config = dict(
    norm='layernorm',
    norm_place='pre',
    positions='learned',
    bias='none',
    optimizer='soap_variant',
    beta1=0.95,
    lr_head=0.00726,
    decay_fraction=0.488,
    batch_tokens=32768,
    train_tokens=189300000,
    dataset='wikipedia_en',
)
Each number is 128 + 24 x the weight over its row's rms, rounded and kept within 0 to 255. Layers, rows and columns count from 0. The size above them is the row's rms in percent of the matrix's.

# layer 10 MLP down (transposed), 768x192, rms 0.279, rows 222-290, columns 96-143
size [ 98 101 107 100 104  97  97 104  82  99 107  93  77  90  93 103  89  92 104  99 103 101  92 101 116 106 111 113  91 106 110  98 108  95 100 110 112  97 106 111 101 101 106 109 109  94 107 107 100  96 108  94 111 101 100  92  93 103 103 102  97 120  93  89 105  94 113 111 104]
[[119 113 148 139 122  75  90 142 110 109  46 100 158  76 124 147 160 137 116 157 110 158  63 140  80  95  83 123 125 163 103 156 130 131 115 170 120  94 106  77  82 107 122 126 158 159 134 128]
 [164 163 144 152 166 169 100 142 109 136 114 118 148  55 115 123 149 147 142 142 124 133 132 136 137 132 157 128 131 145 131 153 147 123  92 121 117 132 119 106 104 120 119 159 131 209 154 107]
 [180 116 133 125 125 154 134 109 146 139 144 125 140 107 146  83 100 135 130 128 108 157 145 124 112 153 166 138 114 101 118 129 142 108 126 181 126 119 170 148 135 100 189 138 117 122 118 124]
 [134 180 121 132 152 160 112 133 126 121 138 134 119 143 112 120 102 144 100 145 149 115 102 164 140 113 126 101 182 142 159 137 136 141 139 114 114 125 106 127 130 128 108 109 107 125  91 120]
 [137 125 120 146 131 131  93 166 153 167 133 121 172 139 159 136  81  91 120 127 117 134 114 153 114 112  86 151 119  96 102 134  98 130  84 142 132 106 127 106 122 121 145  92 135 127 119  97]
 [126 137 103 139  98 108 132 149 166 146 122 140 148 135 109 121 120 137 107  95  98 128 125 162 187 139 111 119 126 100 131 126 122 128 147 113  77 135 138  98 118  79 136 112 137 166 121 151]
 [191 145 126 159 134 154 104 103 114  82 111 155 196  89 147 127 149 149 134 111 116 116 160 157 128 153 129 162 121 135 118  83 136 172 141 178 112 117 121 150 123 129 130 133 180 103 120 172]
 [122 106 122 121 120 100 140 124 108 142 146 112  77 112 165 116 127 129 111 126 113  90 120 163 144 131 106  99  93 118 152 148 136 140 147 120 136 124 128 117 134 139 141 111 147  92 110 114]
 [149 157 154 122  91 146 128 117 102 115 154 134 150 140 128 152 129 139 136 135 191 136  96 144 117 132  87 154  71 113 142 143 131 139 123 116 107 134 126  98 128 143 131 137 175 127 102 160]
 [105 116 126 123 119 124 109 111 140 121 130  92 133  97 134 174 125 158 107 111 146 111 111 108 133 127 107 102 174 110 152  94 155 130  94  84  92 106 156 123  64 119 134 111  85  96 157 167]
 [137 105 150 138 117 201 177 155 138  76 129 142 154 115 116 134 141 160  96  90 104 123 134 127 130 146 114 117 118 150 146 153  89 122  98 153 136 112  93  94  98 117 109 161 122  81 179 118]
 [141 147 157 117 164 144 142 152  97 115 107 146 140 127 161 110 162 176 149 172 106 151 129 119 147 109 170 135 127  97 130 149 132 153 126 134 105 138 111  64 118 145  96 129 107  69 133 110]
 [112 121 148 114 128 124 113 162 119  78 112 123 103 135 118 130 173 134 145  84 117  95 166 125 126 142 170 149 104 122 135 117 158 118 104  96 118  78 151 127 133  99 136 197 147 119 142 141]
 [108 141 123 177 122 127 110 132 126 123 120 127 108 161 116  76 168 144 140 143 122 156 114 122 132 117 138 121 140 144 113 126 131  98 135 150 130 129 167 113 159 133 115 155 113 148 139 141]
 [128  90 114 113 107 161 112 153 126 108 164 115 147 155 121 169 109 113 156  87 120 122 109 146 168 186 109  91  76 156 125 153  91 136 146 121 104 132 168 155 159 151 131 144 142 157 163 130]
 [122 151 131 129 102  93 123 141 135 138 131 125 156 116  93 150 137 165 166 152 169 147 126 140 113 150  86 149 136 100 174 129 101 118 147 127 113 122 139  81 137 115 122 129 116 123 129 160]
 [126 124 113 158  78 175 114  87 111  56 139 151 125 105 122 109 113 146 152 136 127 151 130 157 100 126 125 125 125 110 143 137 159 119 130 111 135 142 143 102  70 144 113  96 156 122 105 146]
 [143 123 148 111 167 112 139  91 161 170 148 178 151 137 127 134 168 118 139 115 155 120 152 154  99 135 109 191 124 117 146 151 115 125  94  90 177 149 135 121 113 122 153 136 132 128 128 116]
 [100 129 104  93 142 123 125 109 163 140 128 128 103 123 109 139 147 136 128 147 108 152 122 122 133 147 136 118  89 161 146  87  93 125  96 115 159 150 108 171 128 130 111 167 100 104 127  97]
 [149 143 111 125 124 157 166  87 162 120 161 130 152  81 139 112 107 157 130 129 107  96 109 142 139 107 123  89 113 133 116 132  95  95 150 150 144 163 148 111 117 127  87 159 115 109 111 135]
 [146 126 144 130 113 137 157 151 132 153 117 113  98 154 137 101 117 105  90  98 157 139 137 141 117 105 126 113  35 108  91 162 143 136 117 128 131 114 151  96 156 106 111 116 105 153 110 137]
 [144 130 119 113 113 116 142 145 133 164 128 184  81 145 100 122 115 138 135  94 141 103 102  96 148 109 148  91 108 167 163 100 107 104 111 131 131 134  91  97 139  89 116 129 109 138 135 198]
 [110 109  90 181 132 108 125 104 142 126 155 133 149 164 162 149 124 103 116 104 129 143 152 108 141 214 118  81 143 134 177 111  85 140 116 144 136 110 114 167 125 106 124 151 134 110 142 109]
 [118 139 140 135 146  99 105 137 121 154 162 141 118 148 109 105 191 138  62 104 146 109 118 155 119  76 134 149 118 143 140 109  79 145 111 160 164 125 123 126 119 157 142 140 150  96 138 128]
 [137 133 155 104 123 112 133 107  89 112 144 123 155  96 144  92 163 149  82 101 145  89 131 116 150 138 126 109 100 108 134 103  75 113 166 129 147 108  70 100 147 130 113 152 174 135  80 126]
 [ 89 110 145  88 126 132 103 134 167  93 100 150  99 134 148 110 149 148 135 172 161 146 142 146 158 120 132 117 195  68 146 128 137  95 130 104  99 109 110 123 135 102 138 136 105 158 120  97]
 [164 138 136 143  98 148 130 142 119  76 133 135 137 119 134  93 154 139 148 123 140 146 105 143 109 149 136 118 138 157 133 124 104 143 106 138 128 150 102 153 123 121 106  98 118 158 102  93]
 [ 86 100 138 151 169  96  99 138 109 156 155 111 130 114 153 130 158 100 135 113 146 149 122  99 108 120 145 152 108 148 125 101 142 109 112  97 111 151 134 113 132 154 144  97 116 177 107 134]
 [ 79 159 135 133 113  93 105 129 156 138 176 132 155 140 137 104 135 128 149 102 154 137 109 107  83 107 118  97 129 196 202  95 142 113 111 146 143 160 122 107 132 100  85 173 120 166  68 109]
 [ 73 124 145 146 111 130 121 114 137 157 100 136 111 163 105 124 119 122 122 104 146 133 153 153 137  98  83 149 132 156 110 169 121  99 118 138  73 133 141 132 118  93 133 118 126 142 156 167]
 [124 121 165 110  80 121 106 156 123 197 145 155 121 158 156  97 155  84 133 118 146 101 101 122 105 105 132 128 132 138 146  90  63 166 140 147 159 129 153 133  84 105 131 160 125 123 131 165]
 [139 124 166 140 108 107 142 107 108 158 109  90 125 155 128 130 137 106  99 143 141  94 125 137 144 173 161 140 163 136 132 126 172 126  96 150 129  92 160 161 172 114 156 122 119 141  99 100]
 [173 131 116 165 162 106 136 129 135 135 123 107 124 126 127 142 104 109 109 108 120 138 123 125 131 124 130 151 163 127 122 155 129 125 146 128 108 137 125 132  93 114 108 120  88  87 130 139]
 [138 143 122 134  74  62 108 128  82 124 116  76  85 123 150 156 123  76 144 165 129 107 109 106 148 148 141  90 155 145 128 138 145 115  96 148 148  92 148 147 132 132 116 157 121 145  91 157]
 [131  90 135  96  75  84 130 117 150 123 125 118 138 129 123 127 153 129 101 124 108 116 108 111 105 150  98 115 122  94 170 158 126  96 146 108  96 162 109 127 102 119 169 120 122 140 149 172]
 [115  97  87 145 136 104 122 148 134 112 137 113 106 140 133 103  97 131 128 127  81 106  91 130  87 142 127  84 159 141  90 101 117 100 106 121 122  93 128 114 144 161 126 108 145 125 128 155]
 [146 120 112 150 134 160 142  92  63 134 120 135 132 135 151 152 150  98 106 146 102 122 102 116 154 153 106 111 156 138 141  90 130 118 101 100 113 126  85 106 140  92 161 190 122 138 138 172]
 [117 102 136 124 152 150  95 117 127 127  98 160 135 123 112  94 137 145  89  79 145 117 102 100 107 142 110 134 140  99 118 164 119 149 129 149 135 107 124 130 141 127 133 157 105 125 140 115]
 [ 72 157 162 130 121  97 159 123 120 147 133 112  86 139 120  91 141 100 154 116 159 110  98 155 146 140 156 145  97 118 139 108 124 128 149 102 133 116 107 176  54 107 128 167 125 107 112  99]
 [125  61 104 102 105 107 129 120 123 142  77 118 124 128 161 131 147 103 122 116 125 181 132 109  94 107 125 130 121  92  98 170 125 138 110 149 147 105 156 149 130 143 146 132 126 140 155 130]
 [150 120 177 140 120 131 148 151 138 145 115 176 141 106 120 140  71 125 100 133 152 112  97 107 163 126 146 135 128 105 109 153 151  95  85 115 129 159 158  82 132 126 118 111 134 141 130 125]
 [141 144 146 163 132  79 105 128 132 121 111 165 169 103 111 148 117 152  99 133 131 123 122 119 177 145 128 162 133  88 155  72 129 128 148 114 140 124 171 117 103 174 142 117 176 105 112 159]
 [117 125 119  94 156 124 114 109 120 106 177 109 164 175 137 131 126  93  84 109 147 136 145 122 127 167  96  85 111 130 147 147 123 111 105 179 174 137  75  99 102 135 122 119 140 134 114 131]
 [109 155  93 133 151 132 108 159 111 147 121 184 174  79  89 101 114 115  99 131 143 102 149 185 110 135 139 142 123 183 108 149 141 141 131 100 137 143 101  98 178 117 132 143 128 150 120 131]
 [134 116 116 143 108  89 117 121  96 164 131 154 125  93 140  74 118 156 145 148 139 110 108 136  94  73 128 126 153 123 147  81 160 129 118 174 133 154 151  75  74 135 115  87  94 110  98 128]
 [104 130 105 148  83 111 132 127 117 130  89 210 129 142 122 146 120  97 129 151 149 121 143 102 130 127 119  92 129 123 149  87 135 180 103 124  93 138 127 148 149 107 143 118  77 121 129 130]
 [147 113 142 160  99 135 127 120 160 128 151  86 126 122 113  73 129 120 114 122 130 112 147 145 143 148 140 131 115  79 117 122 177 161 113 124 125 111 114 116 113 144 155 125 132 119 129 145]
 [ 87 126 111 143 111 129 132 161 143 116 173  99 202  91 172 124 113 150 175 118 129 119 162 145 123 134 130 107 119  88 140 110 141 151 115 124 105 138 126 126 111 106 109 108 130 120 134 121]
 [135 153 123 140 104 120 141 148 151 141 154 113 136 126 176  89 135 145 109 119 178 126 141 108  72 142 129 111 133 138  78 125 159 114 187 160 122  52 124 143 148 104 134 148 136 163 116 140]
 [163 120 117 114 135 134 130 119 162 124 102 136 118 145 172  92 159 101 168 142 113 112 117 124 137 151 131  93  99 171 168 102 196  97 137 122 171 123 111  98 148 119  91 105  98 144 124 165]
 [147 115 126 119 161 129  90 153 176 139 130 130  98 122 106 132 153 146 139 117 120 120 119 147 101 169 113 134 125 146 135 141 141 123 126  79 135 134 150 120 141 139 173 101 136 158  82 132]
 [139 140 172 135 133  98 159 139 116 148 137 132 112 117 139 121  86  89 122 116 152  83 163  89 164  95 113 106  98 138 119 132 101 107 136 148  96 139 171 182 129 187 110 115 163 149 149 147]
 [135 115 109 122 118  91 164 112  85 128 132 123 146 113 127 158 127  94 106 125 128 154 182 124 149 134  75 132 111 117 122 136  95 137 102 112 125  96  87 124 111 100 137 161 116 104 159  99]
 [139 144 119 176 118 161 118 112 134 122 149 157 177 126 125 145 146  95 160 144 132 156  99 100 125 146 157 102 139 138 134 109 172  91 149 148 155 143  84 134 111 172 149 102 116 134  76  93]
 [117 116 110 153 113 144  86 144 130 116 107 122 115 127 143  88 104 130 108 122 196 143  89 152 140 109 135 155 133 105  96 150 144 131 120 101 181 148 106 120 158 153 124  80 133 164 126 146]
 [129  93 130 134 134 147 140 113 119 117 167  83 117  96 119 139 147 155 115 118 168 151 142 105 114 145 113 162 129 148 176  94 137 138 109 138 157 129 129 199 121 138 143 140 132 115  76  89]
 [145 127 149 105 166 153 153  79  72 149 134 144  76 139 119  92  82 105 170  81 163 150 145 166 145 118  98 134 162 123 119 123 135 125 140 119 170 119 127 136 144  96 179 132 163 111 148 175]
 [146 121 144 133 146 113 133 157  64 129 141 120 110 141 150 135 160  95 145 113 155 110 137 109  95 164 128  69 140 170 144 132 132 131 129 163 108 121  98 127  99 147 175 105 108 132 124  95]
 [168 127 153 114 119 149 125 109  94 106 138 104  99 137 141 137 111 124  94 160 135 150 105 123  92 112 133 129 142 153 160  90 115 168 148 151 144 108 167 108 159 143 138 150 159 132 125 113]
 [113 141 121 142 111 114 144 123  91  85 145 137 120 109 150 151 104 125 128 172 140 110 123 129  94 154 123 141 111 134 156 118 136 158 109 144 125 163 127 127 161 161 102 161 163 132 107  93]
 [104 103 126 134 117 134 108 162 155  89 121 104 116 121 129 109 107 146 120 166 134 126  93 133  97 107 142 100 151 152 106 150 109  86 126 154 109  99 110 111 107 101 130 115 140 129 194 156]
 [131  83 106 140 133 118  97 132  81 139 119  86 127 124 129 141 107 160  94 126 160 145 171 131 114  73 120 161 153  82 128 125 107 137 118 146 126 168 109 106 113 132 135 116 178 134 146 146]
 [167 165 157  96 120 124 110 143 139 149 128 103 116 146 152 140 151 115 132 124 172 151 119 146 146 150  76  88 116 132  92 105 150  99 144  90 139 141 151 152 129 163 148 134 131 170 151 100]
 [160 121 137 117 115 132 100  74 147 138 109 149 171 119 135 185 163 140 128 116 121 172 127 145 164 109  98 144 153 162 109 120 103  90 126 138 131 137 131  72 122 175 123 113 131 136 188 166]
 [134 101  96 152 122 117  94 154 146 147 154 133 122 156 130 154  85 154  98 128 105 164 112 155 147 151 165 113 143 111 183 116 144 144 107 103  97 121 142 126 143 104 134 121 137 112 150 115]
 [128 152 126 153 135 115 159 113 108 110 128 102 122 120 113 163 129 110 114 122 146 149 106 170 116 150 183 165 116 156 121 162 134 157 141  86 115 109 158 102 113 120 111  89  91 125 128 125]
 [148 143 126 119 154 143 128  81 154 108 146 146 116  99 119 149 139 147 157 155  97 130 109 128 127 149  89 131 119 126 137 146 144 100 160 147  94 123 149 167 100 110 127 154 145  95 136  79]
 [135 125 157 145 112 149 117 151  97 129 117 179 155 103 136 127 145 117 163 130 145 165 114 124 104 153 138 141 143 147 115 133 118  98  74 110  90 122 158 156 126 118 134 155 125 113 114 143]
 [126 166 155 158 143 138  79 124 119 128 179 124 138 116 150 138 110 150 121 122 129 136 139 136 110 142 147 186 164 152 112 142  79 164 142 129 139 142 143 100 126 111 138 112  81 124 123 106]]
# layer 10 MLP up, 768x192, rms 0.187, rows 223-291, columns 96-143
size [102 111 100 102 102  99 109 102  96 108  97  85  87 103  99  90  96 109  95 116 101  95 104 111 100 113 101  94 106 107 101 105  99 101 110 101 101 104 100 102  94 100 106 102  94 113 103 102  93 104  95  97  96 104  99  90 102 107 112 107 122 100  81  98  94 100 106 119 105]
[[137 117 165 160 104  86 149 137 123 164 126 133 112 174 167 130 141 114 153 126  93 172 115 161 116 154 132 153  83 137 120 137 122 142 185 125 146 121 135 129 158  90 107 141 133 132 125  99]
 [127 120  94 160 159 115 158  86 166 122 154 129 143 105 138 156 131 107 131 130 161 131 132 134 150 107 119 175 137 167 118 180 119 111 156 141 118 107  99 118 140 148 119 100 135 158 167 179]
 [156 137 124 119 140 147 136 114  75 134 111  93 143 123  92 169 100 192 180 127 138 111 108 120 137 122 182 141 145 104 137 104  99 112  83 127 145 119 134 145  96 155 138 114 142 122 135  97]
 [143 108 170 162 153 135 161 127 145 115 119 156 100  94 123  88 122 129 115 135 122  84 138 130 136 117 118 150 146 112 107 143  70  89 134 135 128 152 115  94 129 139 113 159  86 116 104 120]
 [101 124 151 129 134 160 105 161 120 123 117 109 116 112 170 124  72 120 129 105 121 136 126 149 168 120  72 130  93 160 134 130  99 162 152  67 123 118 101 125 185 112 135 132 135 114 136  94]
 [122 105 154 168 106 152 118 111 140 120 125  80 138 144 120 130  92 141 116 107 106 146 123  78 116  75 103 129 116 148 144 113 152 133 136 105  99 133 122 124 128 154 129 133  87 154 151 104]
 [144 114 145  90 126  96 124 100 156 144 143 119 189 154  59 107 102 130 131 148 139 105 104 134 114 151 102 133 167  89  75 144 112 127 120 138 143 110 116  74 149 131 160 162 121 117 159 133]
 [ 86 135 120 177 162 101 110 170 137 178 141 127 163  96  62 136 121 145 161 122 120 117 176  98 168  92 141  94 148  98 101 137 113 132 147 113 153 147 110 139 105 123  94 131 111 141 142 110]
 [129 163 120 113 135 136 116 112 137 183 115 126 137 110 159 139 137 150 141 112 118 114 124 128 100 139 125 132 159 100 131  93 161 107 127 127  87 110 128 153 173 143 140 103 157 119 119 137]
 [ 62 137 148 142 159 111 139 150 115 148 105 139 145 118 130 124 135  89 141 133 115 139 138 121 149 139  89 119 123 119 160 159  91 140 159 154 124 131 102 122  92 108  58 121 117  74 141 150]
 [117 122  70 113 136 103 154 138 130 144 107 145 107 143 138 107 133 131 110  93 177 155 113 116 103 134 161 131 158 140 126 149  98  94 122 153 133 135 104 108 143 111 110 180 160 166 120 125]
 [153 101 124 108 101 113 129 113 138 168 154 109 134 129 155 140 152 103  96 110 126 154  87 122 135 126  60 102 121 129  69 117  91 114 141 127 149 144 127  61 136 136 109  57 108 148 130  95]
 [167 118 119 148 102 112 121 157 196 137 153 128 118 152 110 107 157 117  64 129 128 175 131 126 157 141 130 146 127 137 117 146 102 130 129 106 171 180 136 138 134 159 144 107  78 159 125 130]
 [145 100 150 123 122 141 102  93 127 143 102 134 131 135 193 180 122 119 133 140 135 106 126 138 138 119 119  85 167  99 147 113  85 130 122 130 163 146 121 168 144  97 127 134 136 151 132 109]
 [160 131 118 140 127 145  98  96  91 138 128 143 117 127 109 113 162  99 103 149 159 176 100 138 133 144 157 108 148 137 114 132  93 139 129 126 137 136 144 174 109 133 140 117  87 135 130 184]
 [111 105 125  96 149 128 138 156  94 154 154 137 145 121 130 139 129 149 115 148  86 160  96 141 119 104 101 140 119 153 110  95  91 130 100 160  97 157  80 148 203  95  93 125 163 143 157 124]
 [125 133 118 142 128 143 146 116 121 112 141 113 123 152  92 148 139 132 117 125 130 118 134 111 158 125 116 111 154 147 105 132  77 152 169 129  93 148  84 157  94 174 118 101  76 133 136 111]
 [143 121 112 130 139 115  91 132 137 133 127 103 135 147  79 131 121 118 142 136 140 125 153 130 100 124 125 120 126 141 110  98 134 129 120 117 120  83 134 137  97 139 152  97 173 134 187 117]
 [119 108 169 108 156 133 129 136  79 156 101 123 119 127 153 119 145  93 149 129 105 152 148 164 160 116 132 135 185 143 107  98 112 171  98 170 102 111 173 158 145 128 143 112 116 137  97 116]
 [107 142 120 140 102 143 115 121 142 121  93  83 128 134 105 134 108 162 147 139  96  95  90 135  74 135 135 109  96 143 129 137 138 112 135 123 149 117 128 119 125 159 125 150 145  95 127 122]
 [134 108 149 103 127 144 147 134 155 124 135 137 120 100 146 162 143 152 124 130 138  91 145 121 147 115 114 179  95 108 139  83 129 118 134 166  95 154 141  90 118 130 139 122 136 132 129  87]
 [116 109  99 148  67 139 126 130 129 129 139 128 106 137 187 150 120 162 120 130  88 132 116 116 120 144  80 139 117  93 112 125 133 130 141 127 106 118 119 110 127 136 116 119 148 140 195 110]
 [134 201 153 158 149 141 144 138 134 115 126 127 126 116 149 102 143 119 150 133 111 127 124 139 151 107 120 145 170 135 104 122 149  97  94  86 127 100 156 105  97  93 160 178 155 123 133 163]
 [131 150 165 147 120 137 100 135 151 137 132 111 139 113 117 150 112 152 139 128 106 187 121 168 120 127 124 118 112 107 156 121 144 139 144 112 120 163  93 112 112 177 140  91 198 118 144 113]
 [148 147 126 127 143 102 128 115 113 166 112  65 174 127 139 140  77 112 157 156 120 148 167 110 135  95  97 142  92 122 127  88 137 125 103 122 109 162 125 130 157 146 100 147 108 110 133 145]
 [ 83 159 148 121 138 136 131 144 132  90 154 126 160  99 117 128 145 120 136 153 105  93 140  91 120 132 117 140 153 147 127 136 100 160 138 148  96 124 159 130 128 126 132 125 133 118 117 102]
 [153 121 100 135 112 157 111 102  85 122 152 116 119 152 127 118 150 117 113  92 136 148 108  85 107  82 143 114 118 174 118 145 132 164 165 112 126 130 148 118  96 123 113 122 170 127 134 124]
 [123 102 164  93 143 123 177 120 146 134 155 151 152 105 137 136  97 155 101 146 138 139 151 131 117 194 101 131 138 110  96 115 146 143 129 107 171 118 148 130  97 113 140  87 180  86 125 103]
 [182 148 124 149 164  98 109 146 118 123 118 122 101 106 104 124 101 148 111 132 140 104  71 121 112 125 123 132 141 144 117 150 160  79 123 119 154 118 121 145 108 125 141 119 110 116 126  79]
 [103 152 179 127 108 139 154 155 104 127 128 148 167 129 119 115 145 124  99 141 122 141 148 115  78 121 160 148 142 117 122 139 152 152 124 179 113 120 144 129 130 165  85 143  78 162 148 139]
 [153 129 111 115  88 101 152 115  93 115 113 120 111 129 185 123 117 149 122  84 117  96 112 134  97 106 121 128 112 107 135 125 126 181 146 158 148 125 146 100 108 113 129 153 114 125 127 126]
 [126 127 154 154 143 170 110 130 152 126 128 152 141 118 145  84 133 109 154 115 130 129 114 149  59 111 137 108 148 121 162 133  93 116 121 111 153 127 139 141 110 163  89 102 158 129 106  96]
 [123 154 181 161 148  87 114 119 140 148 149 172 122 167 106 115 120 128 153 142 112 142 158 135 145 106 121 184 150 112 162 115  96 112 162 132 100 186 107  95 108 128 105 179 129  95 135 122]
 [ 97 142 131 187 120 165 147  72 107 158 127 101 133 127 125 130 100 113 104 177 147 129 144 146 118 151 145 171 141 127 122 124 130 155 112 149 101 107 102 148 113 121 101 125 134 102 142 104]
 [ 66 146 132 120 130 180 139  94  68 125 152 150 136 120 120  82 109  88 173 145 133 107 142 137 141 148 125 153 140  95 132 101  98 143 144 155 105 133 123 143  78 109  96 135 183  74 136 142]
 [148 175 126 118 153 153 126 171 163  78 152 142 147 143 105 135 139  60 116 157 129 132 128 105 162 166  97  87 138  87 118 125 126 157 131 150 139 123 121 106 172 131 119 128 110 164 124 113]
 [128  81 183 132 154 104 128 126 156 141  92 131 149 132 142 134 124  94 118 121 157 120 113  98 107 102 108 115 165 133 169 149 106 175 113 101 111 132 128 145 117 135 117 114 107 164 147 133]
 [ 82 123 138  81 130 131 117 129 108 133 122 113 145 140 115 148 124 145 210 140 142 111 171 122 155 107  93 125  78 135 133 126 138 119 138 128 112 129 135  71 147  72 125 126  99 142 108 139]
 [ 97 118 117 114 151 143 135 121 143 155  96 147 123 122  97 107  91 122 151 123 153 103 110 140 143  81 118 133 141 101 117 118 122 102  90 154 110 119 153 131  96 132 105  95 120 159 101 158]
 [107 135 110 119 118 127  60 132 137 110 153 162 123 103 115 122 127 159 136 122 124 168 136 109  85 127 104 100  93 145 131 120 142 159  93 125 116 136 155 109 127 168 159 120 117 115 133 126]
 [118 152 109  82 139 147 142  63 145 119 142 108 106 131 135 159 135 143 148 149 114 141 135 109 122 138 157  90 166 186 127 128 157 183 135 149 119 167 163 130 105 158 138 124 186 169 138 161]
 [144 104  92 121 108 142 151 127  81  79 142 133 136  96 174 131 127 122  92 129 111 134 116 132 142 121 124 111 102 148 149 143 131 151 164 145 120 109 124 161 154 121 144 121 147 142  98 119]
 [145 118  83 117 126 141 164 181 139 124 111 152 171 121 128 142 156 130  88  97 138 159 158 134 151 108 134 152 137 134 146 139  96 137 145  85 130 156  66 101 152 118  88 147 142 127 154 163]
 [110 142 153 128 106 148 130 145 123 103 124 149 108 182 115 137 184 157 117 103  94 146 138 127 116 152 121 165 112 103 102 130  88 112 158  91  73 145 121 142 145 109 151 100 111  93 122 133]
 [111 151 130 131 113 133 130  88 143 141 141 111 154 107  93 100 121 144 168 150 124 127  96 148 117 123 123 111 133 128 119 127 155 126 171 147 136 154  87 135 137 102 119 120  99 141 178 109]
 [105 126 147 157 122 150 118  83 151  95 150 102 135 105 164  81 140  94 105 135 108 138 136 124 108 109 117 116 143 134 102 104  90 163 134 116 136 124 117  88 148 189 126  94 141 111  94 146]
 [112 181 106 105 143 162 139  69 143 128 134 163 119 161 146 139 128 166 131 118 120 126 112 144 110 155 110 138 146 149 124 154 134 153 122 130 151 148 148 179 116 123 111 124 103  86 120 122]
 [148 109 139  81 173 113 118 118 152 117 160 100 111 134 132 110 104 117 109 155 149 119 153  94  54  95 110  89 137 115  83 134 119 130 162 128 121  77 101 112 105  84 134 194 124 141 138 125]
 [141 131 204 139 120 103 110 112 123 150 111 116 131 121 128 120 137 117 116 154 142 161 112 140  97 104  98 140 142 107 111 118 104 155 144 160 123 124 104 102 171 160 160 140 132 116  86 150]
 [126 149 170 115 128 157  86 146 114 122  68 119 163 130 145 106 103 121  90 142 125 141 131 131 119 108 123 146 147 119 126 150  92 119 152 153 112 132  98 145 110 125 117  89 128 180 139 102]
 [118 120 151 139 128 122 157 124 123 121 103 146 124 164 153 110 135 140 107 127 177 140  93 132 137 126 120 153 101 136 105 131 150 147 152 107 141 117 112 114 108 157 133 131 188  90 124 161]
 [182 135 139  90 119 146 103 104  87 161 142 124 136 142 156 126 123 150 112 107 110 148 120 182  76 125 103 101 130 127 115 136 132  90 136 142 115 145 130 101 161 118 119 123 132 119 181 116]
 [129 102 117 134  95 150 121 112 117 137 140 112 142 122 176 131 112 115 148 144 114 152 130 131 130 106 141 113 153 146 147 146 113 161 102 113 148 133 131 116  93 110 123 123 136 132 134 139]
 [149 105 146  96 158 149 151  99 123 159  99 141 150 110 131 147 151 140 131 124 147 132 139  75 124 145 154 120 121 124 132  97  87 152  76 122 158 134  98 129 117 144 122 135 157 124 140 128]
 [ 88 123 180 106  98 138 151 192 120 122 137 136 141 143 130 108 131 160 136 155 121 132 122  85  96 147 137 152 119 125 143 153 144 142 156 117 174 129  98 159 133 102 144  98 142 168 141 131]
 [126 172 181 137 102 173 111 101  93 157 121  75 135 133 109 125 167 114 112 110 167  79  57 108 109  94 173 109 119 125 121 129 140 141 116  99 142 114 147 129 122 168 133 144 111 135 109 124]
 [150  91 147 122 130 162 132 139  87 118 119 164 112 167  77 124 104 108 113 130  88 122 118 152 143 119  97 138 110  63 128 105 101 121 119 184 152 115 172 111  70 142 142 152 110 104 158 116]
 [114 141 105 146 130 142 141 166 156 112  92 100 133  91 132 156 170 171 132 127  92 112  92 135 134 140 120 159 117 145  83 155 126  85 153 101  78 149 113 104 111 115 130 109 142 125  91 121]
 [160 145 163 127  89 103 116 128 119 138 120 102 175  84 147 128  76 128 175 150 107 155 140 151 113 116  99 117 109 129 125 108 124 112 109 115 167 132 122 100 199 125 155 136 137 113 160 125]
 [109 122  81 123 107 147  80 145 119  98 154 136  97 142 102 135 100 156  93 160 132 189 148 144 100 122  67 102 146 159 134 121 105 118 134 142 149 117 102 100 121 118 116 159 139 138 147  94]
 [125 111 132 156 133 173 140 141 126 134 112 119 130 103 148 135 118 135 116 156 110 111 103 131 135 102 115 146 110 130 143 153 126 177 135 125 128 136 123 155 118 132 129 139 134  93 145 142]
 [110 138 100 123 153 129 109 113  98 141 160 147 128  80 142 150 142 166 134 126  75 109 148 118 105 127 158 104 141 163 141 143 103 138 141 150  97 135 147 176 113 111  69 112 160 112 136 118]
 [144 163 147 137 113 123 124 126 149 115 127 111 108 110 128  94 160 166 195 116 100 124 153 146 155  91 113 144 140 138  67 145 115  74 129 147 120 110 126 134 101 157 125 118 115 124 137 122]
 [142 157 115 135 123 105 151 134 157 113 146 146 131 107 162  90 120 135 164 123 111 139 149  99 121 121  95 152 124 114 125 131 160 145 125 117 107 161  89 133 142 127 145 117 112 120 101 146]
 [139 120 124 128 115 137 106 149 135 129 100 123 124 166 127 115 139 128 123  64 150 180 108 110 123 110 135 101 157 125  93 132 145 118 140 175  93 118 156 114 132 102 100 105 130 129 158 153]
 [101 144 140 117 124 148 123 126 119 159  90 109 113 180 127 147 178 103 143 138 122 125 151 135 167 123 137 104 165  96  67 117 117  97 106 109 123 130 129 102 139 150 136 105 150 169 116 131]
 [ 96 122 137 174  78 146  96 106 108 129 133 153 177 179 119 112  96 144 104 127 128 127 118  95 113 160 126 155 154  81 122 121 156 145 132 100 152  87 161 127 141 176 139 115 128 157 123 110]
 [113 126 173  75 143  69 121 161 154 126 135 120 136 144 137 110 111  93 113 149 110 147 105  71 155 102 126 144 166 142 126 142 194 145 133 136 153 133 147  97 140 128 137 119 140 145 116  83]
 [133 178  82 119 130 131 104 184  91 134 145 133 120 192 128 129 131 117 138 128 136 151 102 140 144 128 115  94 133 116 149 103 121 118 118 152 119 142 154 137 115 156 115 144 134 134 153 117]]